From a checkpoint of a small transformer trained on Wikipedia.
Size: 8 layers, width 640, 10 heads of 64 (1 for keys and values), MLP 1280 SwiGLU, vocabulary 34761, 71.4M parameters.
Architecture: LayerNorm before each block, no biases in attention or MLP.
Training: 1000M tokens, 7629 steps.
Each number is 500 + 50 x the weight over its row's rms, rounded and kept within 0 to 999. Layers, rows and columns count from 0. Numbers have three digits each. The size before them is the row's rms in percent of the matrix's.

# o: layer 5 attention output (transposed), 640x640, rms 0.0305, rows 11-18,75-82,139-146,203-210,267-274,331-338,395-401,459-465,523-529,586-593, columns 480-639
# v: layer 5 attention value, 64x640, rms 0.035, rows 11-18, columns 480-639
o586 120:532434578488561519425538548510587503576531539457488596574550542521631536566530480501512526560525535568518466578496542480503437488559474544624539559523496506490554609461528448469500477452487503537443478531533432415457587550472563573439511557523389457560480541502541460482535490558588498441519472500520567539518588497497432463608547452453564521528497515541459547397551439520550467524658448553524470463493572484448572544461472483477408565461482549473513506502468543573496487487558562
v11 100:531491517466480569600465515510498490515508430543428543595503537415505486532501518608391494528463421551490521494415455560512516470497555475467522533451589604537452532439386497471616507486498500503475429488454444629506450393393466507486486547468427501478475491409522474504484559558563367503472541496496482556496508491471536502466505586554499442440435501522455514536427484431498538537546576468571458434512518442448504534558477567452512493548593402463486462383582563586536621522489534
o11 105:461550480502489442604461426500576479493549488404447530418406533573462527550452557583505530592440503598430530429532479447554560501528476569543466569438394526490467487544486550499584516389477506467470542585530556524517453491521636451527591458523435515499518400514514453562530526479488556542536496519541492546432518538471580423525553532379545570463454461508515509497534441504485546547512530566516442483400377454510408559558561470443448485487478463407620494494503479515628545585528494
o75 092:478584427481522420601515400426545499544489483440509381482425488568501529482483594543552521518408549570470439456427546478502500494526505638588518537497401590492452471543442555590514587566456488473543515559459575456537529499499560451525600429444453490489461485524550485571566528556540511465531558547537513509461517545491617445568520489432528536477461419471579535411486576508447547529551521494542473631499388471486482519507500528527495480484516552474602521439519458463533490521502478
o139 091:521541418454523416540560498471485496519419509438487492600483516567441471466523545416556497379408502522442490409463519578523575497474541617525491457506514545446507481539461528510592520518481427538520480494419501464567493522536475468510666524496402489485533510528534494477526615619533496521546575565450495533440509413476549465530512582520546516467430452497537497454464485558473510532518503498552572617504426478524440485520574538576439422480533518446585529518546431554574503432457457
o203 093:556559472556469555588493404431485536480479573454544452526523546490461420529483557477463461477392529544468468470505565515566493473477419570538472509451429642454577508499454522578445502567431485492481477492505496535564555553547533490475663406404500527486441467507533533569542529549490482391545584565571537618475546468532592477535536484532530560475457432515578493471614540540549508521419476532592443555540378439482510508524507496585528486517385602510512565488485410497564490474520462
o267 083:473604511490465464639453481496487527566391455483567473537409584510450466548498490447530575585413505494468476504485632530529527510411488635581502430494448565478476447522386562490477490444421521533533501530467515451583409432460503490568571423452423536562517448499564530496544521500476599434526494581544553512472488514520537493520503540525523537472458413468555540386434545554563496530506526556555484615509507495431422559472452535509491458497495500506523505473484410452554499538429535
o331 110:431418521536550520473514460502479511422550531490454539391560510500511539487535568630488435480480443525450587475562429462434559491534481539526501531439450483512568459466497452461468513445537509616539608410485478551446565444520557528488495478542492489470548503485491451506452464500540418466518406439544530454557464518480516495503530506432500566570543476417469554471537475496532448461420546578503447461453534472528519501513464514428503570485501548503519491550425482463573532500494499
o395 098:446489515482455458603504374474490418500487485466451513400438526491499485517430558524513500514370421478451522461548507525480477541528510530535469483422485507548467449520493444479499498441574521509474455558553393457476449423490565506489550477520554541522502416516485525488531492412581528488505468459568572439433483483411513428505492468386515530448542421564509550516509459420450557498541441562500470559551500444542392628475421512455466551459484547420507467476413412475603499680502513
o459 106:627466486547477476421524515428505463515449522467453486526559457523477470511553492522476460426424437417484417427490433465566551413490533447517529559475507520436548561447503580578472473555466502459582474493491433529526591516535443441488543418454533452483564479546503513487420533484418458528494489470550558545521492484434500479504569510498566511435592472522553421518614491418435517471468501515538486394469496516478503491582492505565397541505426566561415440517462541522540476466533440
o523 093:480520514530487533596500363554477579557494440482429550428453538485536511514398523556574535547443457520463589475495432515502528455584508549493511464438493509553482448539457515504575531489554516456497506511433443490484429458516649485520541450482481502490452458531506437458587507452472489468429476518508476533534439504401520519481519519466548561527551461516575541479515476482476528528441483568606441489533448534433413517509501483513490479540520572438566547478565453488596465593523527
o587 099:505442534451446408466496488541586535580538489438491569480439451580566522569442468528508498575468465548432499494457402492479504583622504509592519535399425483483449545545489584509569449382434479547495500517520546447462521491552634556479533488505480501403621501512527510515535528502473478605472528443454483506502511559560521415550546531509470502528478473507525509418455448573492504561483518597485399447449479558555532452510565477428494526420529505427571497463452498539491495522469526
v12 103:437557522521504454533569508559548549557441571531509438505477572430529524498551475485554555501515425595427436424420445445538462509471568541530508530436478516490412564584499487438447508477462484632501500494517458530543421516565545538496511429423527526515484485551399512541439465522497490521514615486512387483468526430592513598455443526477497515614475430488544541466540493525495440498505571551521446562505596540540484432512517547569570551504528571634535496501546500482464509519458486
o12 115:612518518422548544561492517515580384405441465478487529451479474558527510523398521470426578485435581519481482529482487522517527549541531531468546393429535531452567403476466419503490463473474594551522560506487399442443465587529536470540451577482491568549516466444499444537541516464602517474451552473510596424512479516465517557445536585505558533415544549499575511536434483476504504498528477500546599530545577411475491434513441469480502488517494477494474409475538482459527492446503477
o76 093:596478574435466538555471597419566424436441479507443535429466597511528476528491553443423527430429528501453443437502548549424492489532456575431480504540520522533538424485520427471423493548433512580481500520484491487360426585583407502485449554551532598507480526432580453537464523504521534497436604445482506446492500493404545584467479536489468522396470528538522562547502404543496502431493511552480512488606517424415440528506413511454534529466437428491455424505556400451540510496454544
o140 075:511455575488540656594452558481423479491496606511492516437469541396550570571516397529492528552492459493427541567428467585510487502528485514454497457474419481509512534472483457461477445470468438499492490461571535525475481520484423523498410436517519529582510511513493482530524558453527519448479519414516422534494539442547441512489473486563552506470575549593546608530479451479467539400505453530458500498534545462497495559484554514470460562440384467579560486460548456509494454498452545
o204 096:559387517460474482498443527470495529473453475495426476430423534443560487544533540470445434442457553466501474483396619481386540529479523594464517463525473486498526452486487436477456475402455480551443503536472575488423404572529440570455472478566500548500479578435583528513440472586501562491469509521454545354547507507416484478542439579488488454348443571589549530580549451458488485463579498484511455560574514463504417493407500512428503493450473477554470406501558434483544543543405520
o268 085:466443577425515562428405585442462476512482475464469527428488513434493473486564472508393437448441492542417500598512547594504489525549505569409404490523559520485550496484501461411485449491427431442512550437500568452428531593599421459470432430501572490551501415481526596527624492501497490583482548512483481574597578478420471579468518495523474597411559542567518623523466435563483543439451458465492433519619486512517443494587495526460481533416418503572498517486570445491502407488422468
o332 118:475505511563492502583510466527549509495532545404438459543495485477537466543495474558572500455457486465512442526481540523511566492477482517472536464438578386439493476536511481498535502543530467507504495502468486505539500453394487543485488606463428456491443494443466518471501505523491537474490473488553564427517439564544481416555449415497572450483431540368572480484459490444470525462572536495489552460564478474507502512455497493468442454487581428464545480563465443445518450511444505
o396 109:484576440501524566494510442502526510476539544511503481531438440547413446525473556545507552508524539528498492566486589522555534525523528642523524383583549480444519511489465429553473494478505548550467577478440428493481488490458389420550513583484396444478448522501519522572619497526401463445531473549514467516460493514453539563472508588536534568500421506504523534440438553463543453491474557489523584465560537444454540462550409495520545487532518465549446511427517483502534508581461486
o460 102:419529519511450527512463502537407583551551550571477455528509442578513459523513449502466510584658435574571443569458551458542489443566454561474465485564553535513514431541383467487478500479557467464553516469523469451614516465513527514560531482517468517516539486466551568501477393607483450495600439535513445533444644472554449504549458474549395492512482505423492440445467624465556433520485437500524453489596568428530498436526517494517552528503536544488424439454500555469462523530470556
o524 113:585547476439510488557513524508622491456534506493502501465470478501428446471454552478441579464366482497481558543496508552469576597542539440547487470484527440490528496474549458520548461566506535597539525496478463468496502548434433494511494517449444496541465513456488404498530507521534448461449571465468611528513362502449559558422519536510540568453447523493555511512522526517574508515545540514442506435473515491500486477493460515365516417530464458529521486389426444504483448439428450
o588 129:533451474469566588488513460482510484439487453506565508555462471544588528473464488539482462473496590506483466499486492480533510610519518452543511482453478483529539504458490525567519462505519570457510473527408404489472568496466504432537403494487454518465519482476456464456504507562431561454470461488531502533499449517442551543436524527523495541468542499482646419487466485481522542569490532460551597607503484565526579503514567462460480439535560461470554451454467473367508553554407479
v13 097:463576458425496511539521409515480439454501433545550613468506480411542462405471592505493449513598560415472434522621605535551482410511455546549419495470514464498547512565574642535509506467488539468473499390432492572578453533480506479549563469469449480380551483462400610444501533428569560382538432516511576453456430501556557506455505478477544386426533453459573474525539534456515485538476446426566526526494431527470479533535465575527456525560568521564516394516552525436461435531436492
o13 109:550408447544460463409488521551494412438504522472537472540471541389481575535569572508477494420565501500519505468480533507560583534462470487498565532478427506436560441560562554474402536498502511425518531456540499458586453545427406551464468480611503461499427485473495525515468536468412595470479438630513460524444585496552480532528528426504503504554485542521501495544585509623449472447401505462442553540504545540617534501563462394539528496464473524520477547531537478377392400435421475
o77 092:489431431529492426459477556517421489453554364474440476558441470453518486552517571452520524515438557566575480516410478501532569568467405491547537478519432665474552438526510461512420541522513550522596589588499580428494541502484477567477551471548498433461455537513471528573471559528594448409487466581545427519496515495535438534542529481540515494578404590493520490489534534532505486377470398538500531490460542548528488514532488474490561457478441535552453426548451438500384367517394490
o141 085:419510451454524485491438444526492493402487580561443592579508543478514501501493585462536426448420501529443510409452506513535548548451402480523548454547500524456496492512490491542480498478489555567533555614495518558442510536453530541489655542520546539444483513508508462518466533526483409470489533612437482557472434434492477479556475474528601505505437556489489415446524521530555460405477460523490528437559536587508487551531437510436526486492505514461512437501390488527369478581536508
o205 094:475465426443556520486451546494494496505514482524432538523457450508452440563528474437500460516505577546485529481480471486542503562496443511544550486575476619503488538519477463548446457448518502458515464627591508453471516484477513427488576511513537535512340482505457527549511578512501446456473494611567472602457531477513421567451462474540563604467512561493482471447602513545526422445422515668500461497539488594501540533557478521516563516503520635496493504514453472454460491416508410
o269 085:458478414446512405404468455407495486429525511568374549543507610475516506542444567527501489499418439560562515478496467510452532526452379523497547479499471559381538475413543502528497506511550483508479520592523489400477593524407452509511527503520594532456412470519435432575445493558590493478558496554509436591454569452563423449480454552589539504536487495533417461431533509507539486422546431609509547489580466564474443456492523423600558459535496525553489420487477512530452453589537494
o333 110:445487496516512512541482477583430531538536465490566509468567548449447552522456486483537410516534503492527447489539507455446574502566560469468626506418466493477533442544533510491551598568481517536459581434486550493598512418460461509469575518496406501457463582448509438511469562464418574489481477513476456471513531431515556514482522525471466558491420441500504501620512565521433498538434528405471508512477523450606554519535500443442605488506511491528501600496439475490458446476550532
o397 098:545431505496529435440522546472454441509458513450554480525459496447463501474544608567566374419580402531501453435422470458493488521553463497457616509427467434434623478555622548533402489570558463525439491504596473488585534509496502552464473467477478495531491517454466531447504544487488503432502469544470534540473517499579469511456450455475409525516529449535533482478555533522432504489392533493538524571542489510612493491552499447426514495508515507593502530501466419473448427562432488
o461 102:502492535579538584555475542588525437475446516466595547603468446486621408564656563596480478486486575457454568407469546457508532496557515492545589425475562507571483586508515565616538464518464553455481504550450513537505547500551522476533590521499580495504542484502556504522513505558499471504442513407516513504498470506526489561477450530367429549361465547493538510510504422508464487447487612487564502487476453503432526489467523558400489521523497541528493559492417452482443471508482441
o525 107:429337464478479505439495532542462388406546462498510418506541478470607537503473499526487347443555513459473435452503553507501511532528486447536446533492435569446585496564583594488371587557491515459455467414518490503571528553481451539489491461551444381501377508451433542516475487530399510477427432544556514545413552476509510535499447472551494526574518448587518477510497563475417473516461454386488494560462523461544588505511512409520568485570548552485508532496577527497457412459476471
o589 124:517448451520409479473477458506485493488420503519445534542422592470461592498492512560495496440507502426497460496502445521504561474497554436477460597488435525465490411571541530513485531472427574526487504429490459478579479474481433531491427474568454489516467585626533495493415569564377480565482497523451517527530488463546469512468492487525565474552560489592527476540542513570571440494483593414516604465482499561495452533618576438515512468469515537474440621593465505454382502410565475
v14 102:485552455464471514583465571544562443531471558498479542443500480459497563449449523544525452442515443443515466472461484545466460597475493551509548491475501568476497598473485539560435522515480516538505592472597548433438535544571502490455470477510531459555458513450488458547402444475487480449598524537530408426448414542562501504521585516402556578441557488527481485460548507594481495468507452618571474511529483487456493509509520459416441499466551611487456506492468461453539590529491571
o14 110:484539569563392487538550471526444494499461533527489574499420423486446523494515470503453519523452553506563464564513538538586494506485463452454587511543539482556532530614476547525464570453514582506375439561441487540481451482478405558521618520462569502545558511617502548474468509449595449549428556503462497505476432499464535453578471530509551563526472564513554470464469500479471460476535565529552455559453473541488536494486484439527583482416522464598497391491472583503500504473517572
o78 085:502413502539276512473494495514550581475505514528511524527381570498487533476508528434456547521450556463528473552492517434579517535489464476461505473529518468612612522527526476497430512513426531472424445530516545562489525472552398441524502549515490512545589566586473527436441478519501384483454558488512515527462478504530539479480503436521560509460507574583549437501541516513475425492606488487478454530457480502534501582491499533453506468455622510603479422475506534461523526475519483
o142 098:423351450472417456481525516602520539473544485508461493522468540512482500535513491427560559519536439515511449563440531536510617596498517491445515487417436590561508506474468513502474424526465570510523500560518554604528521485409398448498523485521405500608451486599443481494504509423610413422464484527473526529529620479496558557530432468526534537470519495542523561548551536506643470429550448437477446439442496631469478551527528531505439513441422587556526464430457476457524535519457463
o206 086:489466498565357481486397556482448557478520410596517511496429459418565545512411522443514454499494541488464477606498525415544509520587494483504558536585449485527590464498519568464486534514465501505481384518434595597463487529443349451513561550520457569537459541508530483470556501481493425435454573548555469489520550485444521561526392503526505427478555541583551532478498482487540446425661436536415440466487527522525444505470483549527465531422402521557517507474577495373557539483465452
o270 084:387443456518443594488467480535567536416577490522490512544477550476495472517521439433594437420541501507513495457506575485520551650512494481563470502495400535597592467558507500468474423477408504508467479481473511627525526469437481454454494464410506537585434489570462545519496557475521412431489525590536450532476516433478532568460468480487583546461492403581483499474613534516567453464535447486421456482496480556498496613482544532434542459444566553619517537500489515548507511528532474
o334 099:585520542495476429521429541520421377393500558546487573467435420440487451569544558548510520474486482601453440405494454484459371527506488494478570484604490521549522486563435597580577520464497517449445429541441406471501449487565473493584632496499532523534486452524573492559617512421574579542450506534497451509485485449434498519531511488534492452546486485501542573534489563504435442540447546543530484492456538537576448514546561523472461514500498456484465491502473507494472477471508494
o398 098:490458433557473547529486498596530431468536529534562494402424487501442503460545548573480464463478461526561419542515565512506376511484521472484549493543497530602522532606382493527539508402404494480435425488450501450495489448522466547546502541481570449610593531538486590507505582399583484492472552537481505460505504472505512527543471510534484533524440505523565546538478566584400465560568445474511498570530462488528513564491529537415529427368506340567461417436398577482509448556511557
o462 098:518518499511536512505480445554482522536531476517541465472540531538472491463538461469497605586549499536512441430500540516405471478558456424475474449574520544549433472622420439505431571589412484534493461482530487479469485465484417492552559503545464585416457431492452529523567529436437596494513428413613508492592549486434470541478452388585494437593512475456564490510452346421455560456569401471471481489549503463464428510505431518482469552463398453555537524509403523430510584569436393
o526 094:496511534518430528594509465531428471466504485495537504463405465427468546549540573537443485557458513501554463579574526542523449537476488541446506560574565487592552519500396494562465584426514531419443472520410525538469451519427399537549549497495517555545486585561472548486450527414514427480362540531472451483456485435504444520521468548526579498477406467520457522541390540577381541478491488489533466554487413555481557466432449482504549488393585413567472458449449628524461521490530591
o590 119:585522510490524391549506552452504514448432587525492530513459446449526537516625496552474493535449493503529427499482491431428412453533508546496630559555621521499549525414467500517527548374499421525445504549425461556492478449433481514534508517515549486558541471562542586544473516498540494573487608440520463540509471516558509478552547523529521553513514618526552494458497459424459499521474513524632517535490568479535529494496498477393578540420541539482492457446503534533532556493604536
v15 101:483523427583478431521550550482531544560496588502559546512518503426537473475487412459480577427481463525519448415523510490442518514497524529517540460400537451455519514539487555566516572528394503484496430533494577577464508515525561513537529515446502497536495386579420565461457583501447495557488491464450508556550415547551441449468478528599509605442482521457529562480464421537536441477559556559518553530408451471506503411545513573472482415482539501475434460496480501456436501579595435
o15 109:475456544512458488533484527484469473471494414526572521571524437570470507483525566411539463480520573491521449474436422497488511539482498493506490584446409449460470375539507540571531455472517445487522484435532528529479429421479511455514512494529456483380549551532552465516454582489496460511392564509482563495566522562498516438555576503503515404517509455479504472484523530502494522499482440400518461491510550546530529467582511468501601552466492548558532524567482509361565546516497517
o79 095:533495499510449503500413461575495414500580498526527565529498549545511510518495482435464563486485403512564560514483558494448356488524459449359552570364424451447462428557469452504530477407390507421515503467548591514549517470497546559534444518518411506478536456510530397473472472436532496571451489445428574512506480546533462442499568540434464414488455522491568550569501473491505546578511525454428481582572501470545587490474524453455561519561506491529561585552565510476580593395514515
o143 087:490479522554492545505459504464473464463551500451501570479584521544531457468467421475531524520570458504588551506446514474443366506558500555435543530372472453412450452521490510435438505545456503488457530480492499533490507517451521630550439594541468468516530399462490456500587456503490562504507472493489526505562497558574532455405473574444462461492488561397505524444527466465491536588526590481454414604568479496572615438483501423573539525595422478514531497497571495513632564372561419
o207 096:533489490493478604545488476490532396473519515514481556567508603544537481462474538469455529462526427568528527531501451512423430462494535532473528482444488459447439467500509457552522482541426530433502428363425601561579524490508499569509423534470405407515515477452572398438511453465547469548441490351416498534499444551493478407532458462451412496477537447501505566436488460483507542584460462369442506543592413462486542469508575432526503561585501506533473521544532482499568544464539511
o271 087:529447561562515504473527451534497501473518394553401551528531562565473447468503490480552461521474545571550550530382502505396414506542508557437528494458464482396518512555517547478512446519459515488478472486451524525553538459394492582529502576544437453514494494401539404521523449456471578589461434444464539533498483529532473492459543595510479510459471522427556504443487458466474471536536580472466503607556434475567529498507508402573504412598465422538531536569544473435568484402571503
o335 104:504477521482436415457556534439484431453453468435439510595615481542565530476528605496524433466549544430452457402527510504558566490544510465482455570626510464504484494511432532479448592598621508556462456441467545555503524455476507502402428522492500571461536537527536500458483475558467508547445504522527561431530520553457531528611556571551538452542501509564546524496492527448407521463446414480568469517523479557491528546489451510478577593432601530553545484517377475469428495554439431
o399 098:462453471540408478473503496440484451489437393571578485553527500550424475505486557496469570465544495459570498539452446548499488489452517573463573583531452486500439437557476525520478445516505477532509491541494553480517470435491417454461495557472505623445532498530442381514401426518417484497429543493439552520482523554526526438492586531529524409435591497509450552492529464576507510469429481500609490516527442489502569442547429375518569539506461551537475519521545473427570565542466460
o463 101:519508490507578494621455495400571569489500474455471423585488533455551451412459468532437453445591466513514537472540468406414428445487448564544446473597500526561396538471511488566600509544527538577375488502618411513563415573510545600454426468520541459467473403416511454567533518576473560406537519464559503480503481507447565461509450539462480511434533450562495447531517502523490495503481540557547423559515424386612541478451465514542555558530491588509566413491461464417448463507511525
o527 110:586582462441480480489571506483578433453466441563641563588487530515424455468529518492421518443452527400549495454393499582474537451492580530532512579468485464512530470529385500566502509453513474500559490385466505555470448430467519491501556523446525499406579540598497416501341491425515442633401466467435506502520519532559475410559517562453618518462527490454517530541535465436451498521523445461518559466531519538516498467517427409455620575486460501411477518558490447497535500541541489
o591 126:497478535466498512486460503495544496485445462558486504480480454644439552518469499472584508581492532457469526501501477542563662484516502480383507530447451480490516415560476562515571478499464402478541541475540519479467472480471537454561468519527463474326554520502513521507471540444492479447379572602517512527499518626511523478542570547518559484503576489458512450508556487508491492435511510506484474454531530609500454422607513508494569554460515519481576586506466478487446521494485493
v16 096:509555523450473425536509481576490426445505396499540467517435504503545415484507556526462495545487516489485477575491524413520511490497515468499544489555488504443499503517481522377563526478549495516467523582550377531595506498531602496565495578439479489488409549511534586494429532571530521604504533504556557400484513441507456414533440434452540523553481504508478501484460478547476514481560519547502604499509446522413494477505517485489503530498449441530527492486599494528505499474508602
o16 114:507558513481520496417469567494488550455434574565531518402537490515501523437531491518503563554621429540470573470472523449512436540527522574484493505543544539541501520621512475420584484603507439523406449500504413507450482560615487518447448459429528505504462446496462451488500493549450547414497491533525527541504402502452492388475519396530486483551489467571444431516570526465629513484508517542462516498606453526550482638531467503542502542478547508552441564461576586490468488526531562
o80 093:545504489481529631400552609539481571490525552523497473468494541572424507508530453519509516512585496554487562533486511528553460554485530446460496533500542537534455429503546496457469563525459510427527493549506446625498507554482417565547543527515559523540394517558440425510450525517526383495516552562543498563568475625550480449479539543555488568586560449524478520523587402541544505611470460570452497447469483549428489640524512497463434588515461487546462471411557476529517395499528416
o144 088:598548452513497564470588599561527534550498508543550496546532501493510488573522597464473498474529543514523560499519470473515404444500455481464429504498557575455548491546586554486501497583419567526543542467485450499567498522565431538523490530482503433477488572439451424567476627544502479509530450576583534479481506564471507464494514510473490522494533472449456513560551425523444540536525486543467464492404515550475496578539557489509434465519493496521476434528532436597562442478541449
o208 093:498509468513562550436529553512563505476557521496485470471546488425470555498505628587522534474593448462503517447597528507496545549528494490422476568484499605513416497509516538437527462536510515468492615446439386574470468547481400566440583550471542480468498492524447417523490513495452489447489486482579476459425571697541494473515543613503480485528530492473477556497527399446468463527527478520449481455425502571472489591537475496408434526509497498551366450457492475604513446564609454
o272 086:604530453570540518483522485534538502489525554510529425483483562499573549591568575425521499461543535483412560478414485501510457492490537437389592521422481584481437442605486543435545457598467557533535559463500521617534461481603468524509588529486523474487488504474459376503507636587497349515452551536516520447530472493523556485530475563400440460539470431507494544499507469488455510619453529532473469465451498482456547535513440493481505508524440508383601467500531462567485396524527449
o336 105:498499484535593472531468583485577540475496576499473405511581455501611488492551452539544438483573420502452496543564555471428473501460481489493414442644496601536485527567479446472582466445467500489520498565542501494488462571527388486481529505510525488454431468563473570391442501514484623454484328586524549540485436514485478397459548524448464546519454568416438458486546521490577500451496513470427465536589521476518432527432531532463484510553461526463470520474487654457476578479512548
o400 093:494537526513518408462472439558483605508458553495410435499570458547527506443478429568492488638509480421421573564398548486512522542448442474560423435548542520548487537615502502421577511488450561561430439550590443535461451570612543517390498511548521466394507378572387450479462539500518577472527575510518648442524449528501516457504463489506551445541539571584467346571558515520581504489572525514387515555506436455501456542553480513515501591547482529367552502475489554470545474480535498
o464 104:504523421553498526547472448488431549482471584472459587501481507430506527499398480606475448466564496488496515511457518534487415446478433577532444481460437506363528559425509490503408546523546536472541543563518488502464493552429540580507419476528558498579540449440447491529498516528420570518507399429481439483500570582499407495514504554562468475577462555448462507593493481541528506420507556448471461455469466449599493423517509506580543504501506557418506483518509479602476602484420555
o528 105:585494514518596524478511532525412610367456585445530502411476529459489483424479430536534531521544457492533516517436561485443519587479485559465501511548485497496445553629473446539515497539502512480472408543529381550516481572613495477549573529544502480522519502584511499435489533460433531421471508604540562409503479539485491430438437534616516471555553503562482490598556515453546438549517513539488590510558568467452498548458495472574484494539419464481463539471565570446488499527453533
o592 122:511491465450491482441500568546429457489441528523574514371540526472507527430607494477520509585561411489493537553417523471527374504531548500476443417549509624538517568518523479471569459525540460482418494532490479464531452572454538494443576467476557558553458474550537471483487415495460564431519469529515564542468424515485421467496441421496557522501425570591411466522449612468484473416560542569548497592530479516520548567529493446603568559441436483550467522476465591485549512471476579
v17 100:480426552511514442511497473536572448524408471336540529488481455602528529437561546517564512470544515536509470471471439454547442535452491462486484562503517388507587475402536511476557556464520548566516503514594527579502503425579536597575506445465505512442489539491594530524483519457517448503508532493473480394517501480501464460498458495456505475497556545539506448465555567541559505526521496386422420461550441434420504382525509493482561545454504509488411487533559487441492549565541454
o17 109:451521454369534454414442494542527443453449485574479487552504513459495496503479438461565544597496517505522485494547505547470522477569461534499503451414488581511462440430511531537474445510508439539479512478442447527520511469505487522449516589541511540527464562469590540417497483411520525452581538506421514474542515509503526490575482432440595515493481556475582379576474508500545455487597551544546472445421498486471559450430419555551489473529597486459446503462437461553472524471487544
o81 094:420465431457560536469479555488502379492505496479475528546464467457469380529430478454519497494456470525539473471540449538510603451542527512472537535538482592420479448517496522457439562512575388490610551502520576531518550530480609491532505557443466516487561491570485541414469516497586514431452550505418513495490518469456455462514517443585507501526573566524515448505502571490539405521468523558556455379413481507624554475441475509558448417501635549472459541488457395498497540491514504
o145 088:374464426392571599494501558504483402401522477485484495478512549452438461568425488477502488493549413547495500533525438531511581479457564598443564456519543589502547559511495527535434503421595475499504497563521586516557497529498501501497478561450472549548454445600506535423573564536599522419559532437411483478515530533534505556499493460588528503528567500555468538576488552445611498546481431470488536457553500548596531484449527481491479473446583520526508500381400417505513574482422491
o209 095:471466454497525507461464480520461443544528485487441508577484441397518429522471535510537486471562463475588407411494433495509513563613529491450574535557434525411451506443514518453557500505563466481616516566497430514634546570487495517497510555456507563499593534459571501442479547484557558389450579520452579427508455444468492472447490461625460528533559584499584474603490512505477495502496497545638508400409525464627530439461478502564405495496583464440503468436394490506446499459481498
o273 089:357510455398585606454485493454502444506485538481457472504604503491381456504533507448501487467477436516539454458563404519470540447557524541469561520493562521433479478494534537534465509483600394541596518469446500502555472557466498442469476585402409547517408496500527582403487542521513566521466541532402533555523500466490500568505531509577525490519538455580507543507466523475561487540493530567551546386573453470570555503484544448570478525466636472505485489451440405499536567477492546
o337 102:489565548476506512471503453531436470359484531530464424466416572499492564459539468450555434457416497482466568445495568495489415504551474508518537533356501388475503440498460540482534466461511475451470432466446370471498498526468476514446526505498536458560486505536538466486541443485472484573479535512489482507513607537543467460474558500451505558562490501452521406560483478533573492474478506398580457557469538538447465445616422557530507517409433572532391542490470457623508471487594513
o401 095:496522450338505457445424559502462352452561501512505463457561563466408584493494485509604504509529536518599487551521464512465452463490501413495440507480475559436524425484473539507504461504435429563494468433455523543463550524462470525568496549602430524587409517446568527526563534433498521517550546538387567532481601612566554514579555519440537567433502583443510452530531399557524417476555470485489456462460542559546591439546544493608432526510463586490501463475442506578446418440495573
o465 103:479464538492505566503464499427354486509526466461496525488541443463536538420545527546576399439453551575505503563530514425467507531522487523496488503602532516499443462502458500463450540536501530515481465431467433542476404421484506470542510427564446467474487561527563512535560553530458417456475519510518495414454466553563551475537464496523490657507482471513501482481527508460558496548447415536380543525511525479506512555578510447514523456452491575564468506450506483524533378506497462
o529 106:462528516404522456420480494424502456461519624541486425497551534462447516498428478428546615510516499506574499443525429582459493476494440441488490535476394519409470521451506540507516403540489455562502565525430553505415523494432410531472504564551499640488456553423497525450398547408494528490528529594471547567494616560508540446567543479448534453455488539455563432488516598586504520533567550531512423490465432572529509478555434518568446515533503467429476524552472475533446527441499554
o593 133:534506494420523459406477460493573490472595476496533432532572507498502574487536417368517505510434536516522474515560529507471425491533489573501528471482440541493477447454597515592501432563448481480468509460433475456469548493540513470483490424522583488542478423463561491454462515464419440372505491408491407491551574441458438479522508431436576486465488503459583472523510483561479502569578553550459436574446497495416434511510433468581510480537529572402447490496441523563472475582462481
v18 099:489501518454559481555459433476531479478487456471570447534516488488512537537501554415490550464511482539450425427471417462511460433452474429470409510440598521502532467540497381461486519531478538467571433562452402494429490418534534519411580513521576482472619499480489497536477410423421488471554434529452509451485569564531564497489491449538458615525558559415424501420452446464542550518480548478609534566581555538524487462527522453539448552548437443505449494480504527485495476617583501
o18 110:465481474481457546468479505385480554514492469461559501460505496512516502531547397521430469460642481545489500464502566502540455462544517519577431442442526481457583545444460559474418450458490398571519425498524542528459457510489402609436528523491435466384498439510520404476469524421544490412501512542477481385460449462408526489430434471475442505537513518438545496446406542504492511417492462575402509544518526593565497458567547510483444557525448498564474537525552621524481465407453487
o82 095:498560463521552618501497489294505574533502418532437524519509435538425467497476521526546416560541526485565466495471552494516505527518518528501450455501457600528538554465478555538416507513473552537458508517487499510461461596448398514476568558564361476511528487453517499521480547508528517435598524658484465414525402523566491512408441508487539400552462581545633538419574602526527522367503464477508522527537497548571501486511455492552516451510438474477484518554511565495552495474442576
o146 089:568533498516529513537562508401532566456447476563489481550572382578452503444554606358517513502439552527518574309483537483557559553439497516450512459522493500505517517497492504469481598527543627565473452457491463446523466610539537410488629555571421481419551575452490445460411470516479476515525520645412462438401430519616484450469443466489456445577392551555543467416508539492516390421491554452499470491498556556530485486432475513469492487550548520546485450613554525485539517536513535
o210 100:529538444476418557488452534412496595416498474458492462549447388467497453565464570547462529579445548479539497519513480499479594539493533583526485443533599610509548511387425466538418482491475634462430410573565462482456481543485481473475578591511383455456557474549490511502508532541459507504517476545443492473484442482554486445460494545488587392503404639606617469483466634539526462385513453549393562427518595535494499558529533485457425433567540569442511568543543558549528479526450511
o274 088:452543485538532588553542593410475519497543500494465504531440438574447552511525575532460496501474611521565479407502491531614532587493507532436518446532406547471543465463563544478427500495539620561510412495529478462496385629439527461503522595533405494502569537452457454471500514557530523520559574584423436422521494580582519485445425500498492441461416555534561542436528626547541476386576447511496449561476533622560603472469505479496555456496501442447509436599450587543531485519504561
o338 105:475484513486504414528529504548451491544458537530495507535493509471592481624442462519551503533568446466456488376528527497549392399531452566449490448599532475472532514476362455490475510432541445497439507501531517467497572418574427552534487483507482531505478470530591419463549533562527521482455460523488476456442544476452588529464544476431507569454397416476518449509498537505448482535486534490439509474465490512417467559462566529475505404487494531574501477470489524481521549568472523